Weights of a small GPT-style language model, trained from scratch on English Wikipedia.
Architecture: RMSNorm before each block, local attention windows, gated attention, exclusive self-attention, hashed n-gram embeddings, learned residual scales, weighted sums over earlier layers, capped logits.
Each number is 500 + 25 x the weight over the matrix's rms, rounded and kept within 0 to 999. Layers, rows and columns count from 0. Numbers have three digits each.

# k: layer 2 attention key, 1024x640, rms 0.0405, rows 857-895, columns 320-479
# q: layer 2 attention query, 1024x640, rms 0.041, rows 858-895, columns 320-479
# v: layer 2 attention value, 1024x640, rms 0.039, rows 768-771, columns 320-479
# o: layer 2 attention output (transposed), 1024x640, rms 0.0361, rows 768-771, columns 320-479
k857:509493522509498487511551506524483490535498492473488488464479492523514501535488488467438451522518499520424505504422519465508513479476512483506523523492496446505522518524480489517501501471524462498491523551521513536494499529488498495492525512506473499485538484493510508504500544516492497469482490457496491504495445521489526511506483503496448489503530515500484520485486445519550506522539520539449507529494488516522498527501533444492527488512465505517538500505530515498539506503501507
q858:497504486432502478477549500561518505513458511502465546520529503515479509529484529548533510520468541501456471512470513517485479485469507467455523475496514541509533459519446479524520493522531562531541461508511532536516524461462530505515479491483491554526524535510551528575428504498481494485484471482515465504489484521505509463527468510511471545541529462508482470520474495466511509449465496481502472454471475495460524584493528544508455549499508543483473459460520497492523478483470476
k858:491448473541445511487470504481497528531496508526497466500509476480502477538504480472494487504507474459460540537526514460485496544498506499549528517510491472504416537491551475504487525493469463503472530500467494470520478501565491524468508501510515535508508491438494489483515504496523500525497518486442536475484527502512507523488534517476529479472444497512485524441522492506499478515540517492488485503485534508511500446518466513516506486486482519506485551546494515495472527514522533
q859:527518499523515493523482478505483507498502493494518520489486514512494493510516471498502495545490512488510501499514486464534478525459508502489486518487498490507547522456501480480475514477515492503504478513487500483522513514508495536513513499499496448484516492501490497491518503511498479512490520479527533511473530496499490492517507522512525490542517476493509515501492499490535505450524514530482480505503520499543483499493488484491517500491513479543467519477502511501525486466465483
k859:485521495517468529518529495494544479545506496496505549487507479494518479480512523493515518496484486508491522480445458496477485491498513496503491457497527501505486482494502524525480497469506492518477551535507513496479463464478469520519529536503520484494500481516498496488516503510465506528473495507487492551502516487514519502494488521481507506503503510487481506472484530522503509464473488488523473547503489448494532507500469489504477497484511543495496512493486506515526493502513524
q860:462501480526504507460507524479503477502491492486510506483490506499518446476535491520550525526533490497488471510467484512525502503522473514459499490493492525521492482469515517531529479568486521468452487500514477466502475461496500472500483488500490499495516492562482484472485515520530509456489534492533534513568509501479518488540492534457500561542505483486522468518523500507505485477458482526515500520476493479495528514480475511475524549496504505494490496504491491515526483514499478
k860:488511491504473526508467512512512515503494511503489501513496515488478538481522505473471459479505493506498516510516517456503494486517513438515500479506508474460523537478486511511491529475567478501480522508470544487486488511503491509532522505522501504486508501464452485477494502486483519492494507516514537481493464554471485520465547500495534474511461518488492507477477510503499555517523494511490521509489492499485468481481427495511572483488515516479496501519484502526506541519475507
q861:494539497552552475484478527508536501520492494498532515485473473522533467505510512477496452535509507492482566480488462508471525486500474520482490509475472546459479524419504496467457516497496494507529447536491454521528492497488515486509500463500527463491501505466503489477501466497483505497532562503515500530450495465511501476506444509478466502513526533477490495539467520483484486517519489485487494498493494521506469490493486526482524455481489510534473485470522511471532504480544491
k861:500502513460506483469557519482485516573497481531499473461519511507512516463474512478503470474456479502518491467465511496491486525501570550526482483492518514518495490525462492532513466502474510501489544473509517545446498486513493527511489508538464520520500496501475494530479492500517466514452501530531489520523494518509474497511490503526514514510494512520501499494496498504532476498535520527491525521526510469452495500505526501490516509536509536530526509520453503524507499502481528
q862:503506520494509521488490498547493480519472470535487473517521547518537499513510493583538497505488549509501490489491492498539522518429500514504533505515501514488487480486509435487521513556493486495450538480480476503488504527499519480488479493523514488518551511485506489474517488442465477473496487504562514502553490495490540472484472458490527519508532499543475465502498493484489493490495497483527471511503512462468531486546523469447487530488430523504526490531508466494503477567495532
k862:507500497485523489500464494465485517505498535495494474481503490488453498494496461436481520457525454524512516485527476476491510465526502489486537472513507491503568520517482475483489482515494507452525509492530468504468510522532512482504506474539496525489491500540496536520454567498527522482525493502483500518480481511497462533519535533526436532471521525469499474496466509543507526505553504493472486516497507546490537569471492522547508471522500459493515484489498536490497510487486489
q863:470499522536498517491458520450489528508484533475507494500455484455446525520489496477493524482549466488459485521512481458494519473465462494512481504516509511579482429490566516488461548499500480509487512517502482475529514439491490500512504485529484479477490492535519488546481559542445515490514522504447474500553501510514531502465500546528558506492497481478541510516526492522460543511510513467481482522515502492497508468501467529515490524498514456455538505473506506498520478479501494
k863:519493464512501449514508503525479483496525480494490482514493525514453481488512493494474473528508504505504511518464497488498463504499560464492506514505508480428506535477512458517500503499553509463432533541488539511540442518491491490504521532515482506491533495499466502501521521476487472461507516516519499498496476514482507501483477432500508468491522510463496542472510528481535481459469506508552497482517502534472474435522498489490550481479473470480521483534518485500477562550488502
q864:496532483510502487533463515551509522516507515556497535525536529533473510558515504507522479494490504511465512514502494523515489422464496482487481512470552455477511550501480491550500463500459528504520474463488458504545447460511481557465474539541520444467522471510485490494473493531490492488532481504495512518517498496492506447555510540504528477505508501461466529538460473516482488507524552534498517517503474522549479499505515466469509503505495471472453499427543464463464514528494507
k864:497459484491526537464494463468519502466491488478497505498519462493501538465498491495433541465506504516517510509549491473490464511509507511457512459490417532500466499497539516439508525537485494533486496495535486553457527538496552516506522487468478529511496517517546491500520503494490505484491477489528523534465543504537496528475473476480459545516458467524519469505483523516509484531496493503555483503488541503477529526495513500535467497462511542512513505558510529516488482472487540
q865:517510483551545532476532471498524515502527470518523490465489499553503482442454482545524512541558518510504497503466496520482480489437507539520552490500497526441486486515582539530495482443496469528502523491528480540477472515499480503492454502533501451446505440538509461531463541498496509489522487483482479463498479520470501510511485503476491504472545490519544489481496442482524493516457470488497487486554490486523476546520513511442532520481530496507517523483523445484502535517541493
k865:519466496478486459512514477469478481485469496491476518497490542527464496546525506447514492477460489472474516488525503494506485504512506515491511488461496479532527527492470521506505539490502533485450479484463541484493522497522507488492519524529472543507495533465514526507528511502504467489495516524493530513513512474540511493514536508495514495543462484527461514528510548515482483543565511499554534488506503511475467443468509508510508484508491519491483539464479522503464479481515539
q866:476485485496483526494520513488551469521530497451509473490521490537481526539508472471465480544546500506544483451533478460460480509487487492505524500458536547511505494514564487513551500488486497480448495466519501506486490518506505493493446497536513458458491423523510526493476512494523530460532496494498475522514549519524511493486443479469509480518472458491512533479473530523517464472515510522470511515468458511509475508498469516484494489535477484451481565441503496492543519508489502
k866:500523498528528481522508513529529528474511499528503488508490514480491503443486501494538498499450509551467488545487489492522498468473495490567534478532471476525495512502498473489456528484518462527486516546490522520531451498476481493500529511483505500499520512495490483496513510499464502522547531513536546500538430478473530518482508489486519540484478546508498472498496489493499443474480514498527512463543532457515498462494472461504454516466482480508470467517507505534455474490484516
q867:499469509516440527506512452474502496449506489524502472480468526495455506490499522488479529487491469500488531488545494471507474483475525545465504457520522478550472542497497499509479520518534506497475473478413492480462514486479508543485479466539496509524479538429461482511492498508507499480503477510546526500502559482511534488526498548526549534502528534497483496504497502499478524509537459492502513571545492498521474496525531533507531489508501539465516549496482471505466484518461538
k867:497479508467540456539510490487492530564507531520500491514496454502529481550443490497518488533505518540504494542429520550493484553484499476492503500501497515464496470487534529487487520459472476500512495562550485499520444508509558440553496500489463501478485496521520521490494526470476484507540485437439494522500458529461486454520480484471498460519516457481467529480525492500524510504502546476507454470449516514496509507468516465530526501529512509490506494502488523493513509548519483
q868:503510490470516513477520492461540492443482521481464476501546485471494517492467501548487505510567500529487530466531493535490481465523480507521539445507507488524466457488500478511495487471518511523500524528453463484502492501478508506493533464480508504507488460526511516485464532508495489461490499527490503532491520515509560472505499499498543471459479491542477547558517451541524524507524475468477472491542445531540491504502497480475494514414462520513520514492485542475483486495529512
k868:512499480491445499478530548578496468536515510494523506499457476532542470479500504497537494503446498452502490515481494461487525518500555484509487503458518459492495510518490488520499489536468492476464499528498542464504465494533480502493501467493502501523484527435516489524520498472515463555555516527548547494490507514521489502481516475513562528541520511478493454457467537471486548449529525531540530520472537515467479428515494547515521480509524503461507544513471478531510496506508527
q869:523498500492486479468500523519514529511505511516513497444529448503513494470481471518522488493490484481514517506457574497470515488502512493494511494520528455440539518532488504502518486521528470462528454474462480493481476502514453516493484476516487544523471537484533539500530497510534454485503475511507502455482510498520490525469469509500475531479497520466484508493480478500473465495513482507481515501521474539465493474516468472579547486489472494485528504453469469492467518481485495
k869:468498501491470490508515451487520485495457530512489487529494534494491496511497520519531501505495544521501509522517498495507521475505512487528518497502472531518471475500507496477489499470477486470473508519520519517515526472502504497479491487457525519498507516485497500488472515466529505518504486467494507516547492526494496493514507497544502463500503476510494486472539500439504554501501538480494534477477492503504507450528466519445473526518506591493515506545496542479499474482497494
q870:495496501538440583450515487515531497493521536463509554497475452496520494473493479483477521483533463490477507489509497533479502498522496515508459491506483453509555497531505509462476484530501505501529470500486450529496500462483516504481476509492432582484495456513487515586477521532494502542507548531463463511488494493500551498516481497466457552497466495485508512493482516536481525558463499490490463485480500535505488505489517537549543520486477511486533516465476485508517531491514490
k870:501499513476530470503517508495486531493503525512512460524496484524473488531490504505491514506488508503505451468529501479507516526500497513515506520483455514464477525509508475466484519509470459464495483472533532506487513527498509514491486513504521480487524543470503502493510475504519493483479480467501541481531474476483501530473466494503540459463553479494482489532540453510502475506506549497490501505518507502502468507502510446470478473524522504485484480550492516467470538498466527
q871:499495503509527510545519461503496431481484471479537502558506530519483542498517454540533480485484476460515471542477513564511561517492462490497465539487512490580508502460501516536533487487492557473508499524514506524570511512498503504499546499466458492435474498533521482509500531477504522497483515509568503495503553499513505456516533480528510480472494475516512497540533480440445556511505504543549571476538523515473474503458507501489508516523475458476491512540492509473465499547513412
k871:538489485479467509486490516486498552494496463484478508486498473517478517509504523474457518515498472530515489474537522447537488467502507453524542478507506449500523525527507506447503489494550515534477503487492511504497498469498467525494486469465512562497485523486513485484553516482484523494523489457489504491489427542496514491469475449502507525521490476482492495490536523515520488482486461484510492486530482470528511514502477482549495508527531475489487494480512464497445529524525564
q872:494513515496516489491465489492525474518493538505514527501524509510478482558509506500511540538522516501500500521517524473481533475477508459536489496517451474454510506490503492493489490536442503447488477466519480533500492526486519541509503503491473521463543482545529503498482549520496494471494482508516510499507498529509513488477457503517474503505517509509508535494476533484487505493453538475481478548499493474479539504511485481508515490508494500476527474511466524465500517523451512
k872:502506487493499513470505504493475486502506517480503500540505486521472480551477443475492514471510461544521492490521479467502473465475484482476495483478535473527529503487483476479489537525526516498446502529504491517510548518504492455503503479460459513502506517506471523500490488535502524527511496514522547509495473500487523495501494504533475508477510495474481470469461523532522474510496512506517478479506488496472517492499507479541473522500478496527512512547504499495514517501465478
q873:544493455509468511477503511521496523515458490518495474453529509468470508525520484481495528505520498479487503444508481528510511561510555496498528494507515555504504452492463482494527469498516504512501478534517495532514464562495504476527469456444498522552506507510499525535492511475499472520526530524512535498494516500525484529454446476511480541489518497489478520485492542507518472533479500500503488491465499515563469481477509501496499505501502502518530500533508497490510484495497492
k873:508452528465510493525495516539504514505540507512505504508495489488522488497472514507483470514477508496500499535474527490515490508476503531531471511488546523462521527500524517528459520496476484503489504513519506513513475463519492493518493466543498522522513523490509496535499517493483445512501515509462499490509477470496508496516528508514499511524524469497476532524511510474487496517519525508477513516521494511512514488513486510499521522518465512481531535498505492524471500512512518
q874:482458471518503503504481506521519518472523513500511513508494500490467549466540516489445494522522478517497511517482529507502542537447457517473481526510455482449504521486489511474483507533537484465461491527527475474531460535476501501498518509485543503527488547497469456516584466503485513474482560527479503500495483513496471522535485513471503555538468473491513491522516472518476454522540488480547511507521456496488485478506472505501496471506535467500495472539538485506483527478515518
k874:512487522513458517499535499487499487525495463477504501499493511480552500503484487523502478454515481447514453487504528527515510475548546534507482536530524510517483470512470503530484464501493496503502529512483544511483501542519483462492482472540482513494489476491479499469437524489518485457513492537550503519528522498508503539532526487503504488476469506504510531500502526486494524526491503511454514479461484478508525514500512481495528526494488494511530529457470485521501521505515476
q875:492475490510527483524473542500512443483512537481474511500455485459433524539499550538477510505518524503560486471498474454483466465429493476548476540504532554488492480449504448463483541514509518521496557471513496518443486509507487509474487521492525500485520472532523513478478518451533512502494414516515532488496530509489498516436525518520544497489504500490463535495499505556512515462503500512477522535529490479491507454479475511528500487580542498452545426496498483553523476513500556
k875:504484476510523516506476465499486514484522468498525522513466515526521500486542475442470541534506498483484502530541505516572521488513502470467503482508440510469513522527541556504510502495507501436472503531516463503547483521441527517503506496487471479500503518557488523485541508504471526492532528447572461537529470500488522513509442475504464494485492513480540507471494510492492443492509511468533507491485482537514493540485524509498471540463476494533523559499513545474511493518477517
q876:466434469495560493507517497537482517460535477522464486509499483538492480536485528512539486476515491526489506484553529529510476521471500553537513465490533475515498519509483483523456504495545490502496540518479527493463472494487440513515486481548487505502493539504491490494520505464516469490518560514487485514458554436501494477474505441502490525486497491463469506550517519494468525527535503496532483468519502523483472513472507477510465477513505486522489537522515518542439466492490523
k876:495530498516476492478493462474483476531454503489513514476490502504514484474474466441480479492509478500526493502516460508480499489491500471515483515474457505491477488494534528483538474503437518541479469517502476505518485498502523517468489467456494476525485490507511501514501534535518485504509508517469497497527450532507506505477485514500538490517517502512517529485469458505489489502505502520453508497509482488510516526489520503448500518484491478486505528448451499436492525516514516
q877:534487515501486479520509468509504504553468491486478483528482547504550494514482485511489517530475553483515514531434506463496519484480508473493496516556516520492477458503472487484493469492473521497535446512510467525522489534535509510513504467557475480502496575490489498503509478471507502515529461477462529461513471524546489523460500472518487537524500518541475462458467510488496456528529467480502528483531454470515505475511510497499469511469477528481511470498554479472491472504500506
k877:487484507495501474454513545520521506485513495541502489492508480492446473517510514532511499484510518517463527467502520526511503514509495498489517536472461484495500516494507490492536561524493497512526533478492459523493518471522497475527515525496505550487517493512509530512504517540502486514459462500481508538477488482499529500536472527517469494500500472487509535508511532507521537514485531550511498518486531502471504523517502552492499483574525504540492516507484526534515518506552490
q878:523486464466441511472521493516504500527551521487490511516542477485539523505539538517481528527483482540515493479468494514546447487589506504518522488508511486495521510557479550487454492501511484535496495487479524505511495465519497504513473521502506563490495509539495514497513483515534507496476533533492536503483501486491458517543520492508437518528474458505550475484500471522570459515525526503488489496492488540479503548501490500518509512476483522556507549546466508510492475479508471
k878:516520513500517537478479532498518470498440484481501518515483558494518524505534508513539490502521503458480536504483524517464558466491501486516510499519494501479524510503505460534503507503452485502524487485504475480484499514532476527476510524498502485500497494469509490502477508507533435526541488484509501485500466494524513527505531458540531527495505520490512513530499550466481528497516451542506552480508511469511482472511506462475495467475491481467518484484506484518479496501506507
q879:508477516451493517527538546490520510478468514463548506484477516474496531544521476521518477439510493461521547535515526548496526456521502520463473507507484507499558528513536538485476477509505470504499404569487515530510512463479521519449514452500505522495500519467520519516532499473490480473514507516557479495478497532540517494517485544518467553464491556549487477529473519488469450464519506505494504520436552567534490505515526506533506510491458542522508470504387525516458487473534482
k879:513514504500525505517482427483532492507561520510510499509511540548473477498506487510465545586495524557477466456527504403465504544479498496543573518518523508484456497524479476484532489496472508513506550498498486490500492445509481485494502537497500507510530504533507477514463490485486529484514490429497517528522493508479462499475522463486522512490505489491502510466506488533517501513454482495500520468495478523494516511507519460513472470494492481486496500462573478533530467540452531
q880:503519511507493515561523534504486486497498435491465508504508497529535541471529480507482506466506464524497524480538518472505510525539520507497467512472465450478511507448494500542546492474508518521471503482478522438532529500488556496528514539517507469510520509439432493448507460507506455524436467499498517528431489466491496472535541447499448489538501533510500500481506484448513467516520439509519528488531497489483500481465534504506491499469494502534452494556545481519472485457541489
k880:459469520470511515444463540543540472508518512492522492484478542474510523509495509519512493516477523528491472462488496532507542509494483522473491491495534498519513492534480526493506463502501490551572511467482503534466512505525478518506498464483492494482512476519528485518548501477524498494502490497449492489473548474497447511536502556506554482533453479469555475552507532506520550512509546520489499494495503479496510517499502528522505528496503495507517513451491510501526512533484497
q881:476488477547496510458450517545501510558465506459498505493463521548538518468396535507488475531497493481460490484527522548475503523513505515505511498527518508486494499449506536536540484497536489470488519439469495479473461518515509507502507488480498498499436538467483489460516467530531517486495491536564499504496482541571459505510492502504544443540504511483474512545492506466478524514534500516484569566553476478510505519535480477517505475520550472453494509437505436507476536510513501
k881:512512518523488491554529484451527495540555520513532506519511509513488475486537502496532498464499481441499491516506479491511475456516544483501490472490499465541464524520482511514479485495522506497477505559479536516485521489510479509484527453474495533519487482512501500492470494429455521466528493468514490472513511529475522491470493491511510545537531482523537462495531487522568517487485449446422430472465557529544490481469481532468526467505468496553462516474490544470485505473528473
q882:541481528476466496536507487497507519546511527514540471519516446487490559507510502545453489532519484522518498530483505482481521514470501503547448511529503458471485503547496519493456501450544503545505531519503524516549514435507473512496519511493462518529479462483553510521530519511471504494538496495496524502469532508457502534502531516510490484510495497500533504494480454529501510470495508480500501457533532529489509525481505461555486503489490513530536489532455551518489472518495523
k882:512482496505483503506502453528469488480492490495475569513483516510483470540456462487526505523493525496523537500496487508496483498543482481454507527521529514526492486444534472501491492527496494521462512508542490466500447501477539492534485445485505533505512531519502512526485552503546511536489514489498501484533499466541501475474462487480510517510545492463474533528510521496529489506472525485519462494498475482515514471512556526464518472531521545479476469510509499493534527495525486
q883:527458507503508491522537475552546478476531478519476483473452473515522465479485489533550507456491497491520495524607514528501523508480503479549522483468488479542495503501537546460475489459545478446476479502485503511464514495515483481490511515465510557558492456507494500499508496499453523511501500506542464533465496515506498465521505503515537474471490512545484505501483481493504498505497498508494508528466500457491460536491507496483517485531536500533497493462483532509504475508495500
k883:512563501491490509504496466492498523508467554449508511525524546495490486487485485465534487533529505519537513501500508499467524509519471539512505491487499516495468487503461491519545471469468516503522521532525531498511457525511525544510500469490519429511459506480546480490492457495540512483477478563516480500526518536455473495448511448488503471479470498483491496510492458482461512462525483514492496483500488554459508463541464478487491462474507477493475508488465480522502498478500534
q884:463469537502438524495463431513490501495523495486538518496526511490517572455478495478532458510486526529475487511485511451541493458530468491489444462477495436525495501531485537474485507489506491508506533477473496459549533495505502542503485517542503517489506460487524467515489509539513456489503498499445532515495528472496497494480544461503521528484512514466542485498527453495545504512536492529480529480513556483491487499482507553505516517497504517504479540480472527519479514532501496
k884:517500506508528439452504530465490495549495468505482492479507464476487496530519544550530490536504492476548501472497503505498533526447527510469531533531539544510484508502518479499495501497501506477534506476482487507504469514490504513495499496511472505542526490494512512440518525430554505491468484460508470471525492487498476500530478526524503445502508516515518503525488527530504518500480491515532497483514465511517502485495497448514443488500513533493541460515525460501461432498504483
q885:513497460457504497459486469517527513461474523470512521509511463485501500514558486478496507510554546466490532525553490484449474492498470508511539477447438547495517478498544490533507531524522476487492509481539494517490480512488499531495467465472500510487542485489499511544551527513500560437541503478494443506515473473516525484484494483487524531509506521476525510519471540494469517477465470542559480491515474511539495508498454549514451519552532484449459489497503464488490554465494526
k885:468483518515470498496530532482503487508520476510492501486506507495515514462465544467491459480464423479470495498491502518512553487503530493495488487588544442505486527496454460500433486525481527507500479530481512512499505481502497508510478550537501543536515497484482467491450510450443454507453503527500523491504517479456480488532487538494474486476527500538486509484553466537565448506538543454463509510504515495484482517521515533492504502483475475480503501454504531530487462541495511
q886:490500510512518520492500544435492460493513522535541494489530510498473472492503475471479469541521454469511519505449525524523524514522492533479508528520496499510486508477513520473531499500467502526580448526512489551495521562475506505522426512523476514469512453560500513495522536473501515490477526491502483501486491529486522509483502522489460502471554470534548480460553488484472457497491473490477525509454543495521496520477452498498509511508523477505504477497510519472469554502509476
k886:525535532466537495511483507520461475463509473516475525521473507499501522521513533495480556510458545513462475459524539476518468484444463502504520476481481540489532524524488554477518515470518506498493531442513480496482515442500458489506483531542491471517486520441481504515519442510503499526543461474536480452529506445515502507591456500529490481523496521463452456527530508509504528526509442477542483479566461522484507519453546462497474520488463481509474468507527472489485464517488488
q887:498523531480476508520491518465445497490530543518558534493492517489500492496518490501488518520464482521503533478498502475523489498494513487483492498532506518484453476515545526518506496473539530471494433506517471512465471458504504493481468558526468474473507497495508461564490519493505520422460466485497492510494508526469467484506498507529483518529558485461473491541504505475480447474548497492520474517440462490579518523494476509501494489514521503504495463455529532451485503512519480
k887:542491496505540513517507431516507480468446451495466496518487433466525489537457527501501482493510517512479513489515516528492511524500455534529511529536521493532526522473525510503509535464482479513484572490511489493499496529484534490521511521489492528520518499518476525447502512479500476544505503482542538496568467479519519493504473481480465485468493510509490546449509435540530533497489520516522501483548500526483520549482548519508451524517487464529518490555507452550530501503475495
q888:519505474529503525488489503505528481513536538494496530528510496515502507530547443496430510523517443509515519492497474480471498510511467443533525471508512480483540493509525475484530493516472472492551516521544474506555501486473525524504508497488455479503516470525480552518510515541499505494502546494544460499526496530482502531546477482471465531497505495504499512496481475519510487500442522487494487515447481537506519478494508526493545499530505499493521487514484517475508477494498526
k888:479501514486515526476507508530504496472542518472492512539483500483487516523471493483492531495505521499493455516509511471497503455486517570472488540513460522470480487490517489492475530517482494533480486479508512510455492496503503498518511520515523534496541542486480489494526491482499515492484485506494537484470455486458483501465468491483487480484485529477528508531499528504477493478488542502508500499524502469497509508507483478510488475463494494495474501503527494522507517491475518
q889:474459519520509424561481512521486542420500485483479467519455523510491481535449538462516458546446488465513514484531511471496497497481500534505492472495507460481481499505473524499534511475475534524465491475531496486465538529533482511499489512490513509425511523493449486529514449500485517464506462498511537483514489505513526485586493483495493513529509523490473521489523580498453457476498476531544452501499492551459501469495519520500508506497473470461458526514539430517477507471524555
k889:503507504497500553522526462485460485508501523496480554500489458509492472468499471483463540491536491532483499470526482529482485497491500489497474541503452478523488484519522510487495514482511510455497499555472512518527489485474511516507500479521474494530475531529513517501515543535470515488485505499464429530520512514477522493430473490480502487453503488537517514525524424517497515505507463472476500503502515458485512584495508485501496513535506518501531473499493548436481522567484467
q890:490521488487506571510538555448453541488517501511524514503498518517502500520555473482500553488526438498483489481529474533520519510516485517464486499470506521504461507513501527459494514552544508497514477518506521516529496500518504485489491518451519502469480480518493461507510517503479502508475533506501487511466473489478535547519489499472490518493522465463550489517508499473493468518479479545504485511504496500522534514509473493527496519512517483531469473507496476474493467448504454
k890:516492514524538506515445453526510481504517502484464513515504491517479478473490520465414491502485499496478490477501517509535505489473471510531507505484497474485517506553511537494516484496471477499513484447481478474517511493518484504498491505526521467522503539490485517483497492535512468473481474525517525443510496496512485491489531470467477495498453467525526523517518527525465505506454466495489535517478489516489488503512533445502486501494464457505526514489547462516469519490445578
q891:485522494483498590513534509522522513513499524457506519466475514454468544466522484481487525465499464512495442536530485489517492534484484533446468539500532455461552504512504502480491491542445508479502462506494485479469490528470510537494473490541481513505501510508504507528523451482531463508509550497499532535523523494483519470433501496509454528507476487519463513504502517488514472452478535498519475474494497490511504500474468528538524476465440481488490510491510518521481494497477464
k891:502468501507536474484513502490499465505500479537481533530497509524502463549500496489455511489482500494522514488507496477489490481493487480539536503446480504490496495488508552490504559490524502504546541498522501538524492447477524519516512524441505474495503470524521511502446529511460503477469510472470512505490476496476498468519465503473550500473503513487544559526490490501478504532520510492485562520547477521518496486485499483495454523518508487483522465526495475478455515520484525
q892:477513502465487551527480536509500477467494519498517517529485532498510522509505519494508533508492503511476495539533490506514543512471444495512490458480477527521533497509506482513571498495490528532547456490472490513469560484534479534497528502483522421473491501481473494495559500489513571453488504508552475520491478516477531520563530549500537446524472498519531445488531569505466527516517502459510538487538521494474493490483477492518510438521535518470476498520528471502524497473526453
k892:469539511536549487480511533501511510503559474518492479467514476500499483466527495513491508483472507482494495472501503515521472477528483510474507511529493508498480510533442489472528475530529487478504546468536514507496500498511505491503482504520481543511491482535473509437476483517483522494521490457478467426501476465512459452482485465498510518504505470487537451509492491508530439458447471482473486512443506495519471522519550501494502459477494469550450477439470483523498472477486537
q893:490526476507487471492475482530527517501447510516502577525464472517539513541453546488516485539495501517504483483501520458500487590479528479441517480550444534491506437530490516497592443472501533461483504512515490492502451530486523454495515516459479446567529473480473503519506519471520508473550518511520515480534431548530453478558510457470476478507488541451471553541485540487446510508505550517510499520540475522513498462482502548443528473517508512446489470508460451523499468559497529
k893:454511498511482476486483518479492564498532519499497452485519482498458490451528440523521521473490510487547491492513484517534476453511484528564456551500544502509458538447503504503444508492530483516508508542460506500509519506509458517520521476528488507467518478526509496512482470507466500475438500496442462501504590442458529516447497535519508497500523495528545511491529453524521471491502518482436505512474515456502499562507480507485473524473464518530490507541531571471466535464499490
q894:491510505492496501511463487498501504463494535552539413551538499543505521499480525519520484533470508511490491450485495489472451529488494493499497482492534532510491499530538534507520502515506589502576512492504503459485553499545496524532431530503503488484501399499481484510473478520522431448479505528471586508496525481463501512520515493494531481505531454501509451491519483524497498502523497490485478444495516512419497525526527530509550546466486506504490478500524490526438514496502457
k894:496478505523492515493504534470508535512484472506474550472487505488492469528473541482451511477496481502512549500485550520472542487482503504477474503500427528517470501500475504510497527482479459509429493502508528531506480524480540495487510513527499537530507549468517553487558450509514554507509480490480422500479509503531502516499466509478482484492462520505495505542496518465510540503487459477511488520466513481555504527520479450539458458494508527522513472530523517492520481513500529
q895:468475514484507476498561480491489515557490476510506460494494491528502500539478517493491472495536520490520547538494569471474546509494504502509500546473473488476492477470510489504507533487496484489462504522495501550468481495505520504483468523516545522489477543472518527501473533468510485545517472483501468489488475533509553491467473520490520451477479508522513515497521473508503515535507494502520513496494490485489500476516504490487453533570491525500505477520498489473519506520522520
k895:521516498482488475526497432508452511453510542521515563509483498513498519417499510474504504491489520513507449487455498482553498518473513524490486486501452517525478526511485528501478464501502556473509474512485460460497514506477478509487509495484488468479502489458480471560491470501466485487460529520475505505508510464508489481527501516490449551539490509489440507469498486510466518494512535489531493527499477503505506483473492493486542508475521484471464494488517543499490532545513443
v768:442518499505495448486513514493513493480502487501478499519505506571488536493500533525520498518473478505522496521513529500500480521505491457447471488494492520504522506514503510455531496549522516502513513500466499539508518490509487494515488519473517498505489488460470499542504514500500513507509520471477507476460478498482502530465505511488492484470515523441519477567518493513504493516548501502493517446456532450528511505499494513502487527528509500532526494523511476492481538502510482
o768:539485545508484533513471521519506483489523521491528494508481577524516461465484431475517501497496523502502491474494530517519485491515523508516523535513523520515505485492508471500477509477487494487494521515540493473471508517536481514466520454519516502552563468502438514480483462511540457484535457539530505515528495561461501440557457457505542504484539500561480512525539473515478544467541564538474463551524508504503520447451523460485524497437514462490525480588498544480521503514487488
v769:502520519511512495488506508512505456497470553514465526525453496504451525524502469491494536501474515499530504538501530426541512492471486513505523500465479493538492512501541488518488486489481507477491520523533486509495499552504559470470476489542513521529517522494508503476518531488465552497481490499490491477482495477480487493489484523476512471492459502518524501516497517516478505509493499492535533478522518452492488512519480511519512475465491486508501531489490507468496525535509504
o769:528481508502506516505479483521485512523518500476529512499542456518487494500490525432469495499503510440496506450506509504484531492518537517475510540515496508503514483478477460477478514482521497510476461502522510494533503511505437515506545505506521500507505496525520528501489516522530495524487498534497503507498495486527479440503543496515538523524507513475499494469491452540519491539459512489462469500461460486537486504492484507462453538516503475522522506504537475521539502465495520
v770:509498531500500501481509507536492517486473501502492476524542493475533495519489466508489456524454511501485529541507535506510499494499492474491491461481488484470537474496496486461517491554523498487506515501506500517520516547466497484492472493548503491511519480489468512550502516533486500547521538492543480507558453461501512510481503490516509559467516525504473528544479480505472502509525499473519552466485513552523477510465524503505493500493504517532513520541496533457489498541517512
o770:457478464524501464525504500482528494498543519534485492469482546543500499461498494519520498497506488532495485449478508501508497501498520466454523553515562522515509481492523533524502500479484517531456488501496505490474530492513540499529520511448495488478469500455500507476465473480496515488536489499509509500455501521480478449484479471470501479549507537466495451516518510478498519480478518513448477513464492480497501493519461480481503486508495484476496494517475484490526492464499457
v771:490493502508504543518453491518474511508482540537525514479503513504489519462521499516539505482489487511488528483491467526523494501506509498507476505505505525494499499497481506519520499502532513515494495487494513508495492533509475514521472486544474505468475548536483468492509536518521480501464497504487517526504518498514522527500502471478491508505473502513478521472472498490484499463532477489497484526524510448553512485478485502508504520463553509525524518510525495487516511513537522
o771:503505505510481540490510493483496512515518520485484488525529482461479503509495484507476506501498486467500489499464503532487492503472508510522493526529506505474513499518521481487479489485524498484517462480518497495501468529470469517463491491514522508531487495490507526478514494483517496495539504507468500500518496509488534485490504523500486516496482505513484509473512469496508472480471517483489475518491504502469487498494475535514492508504473484488474521482521503490504520462495493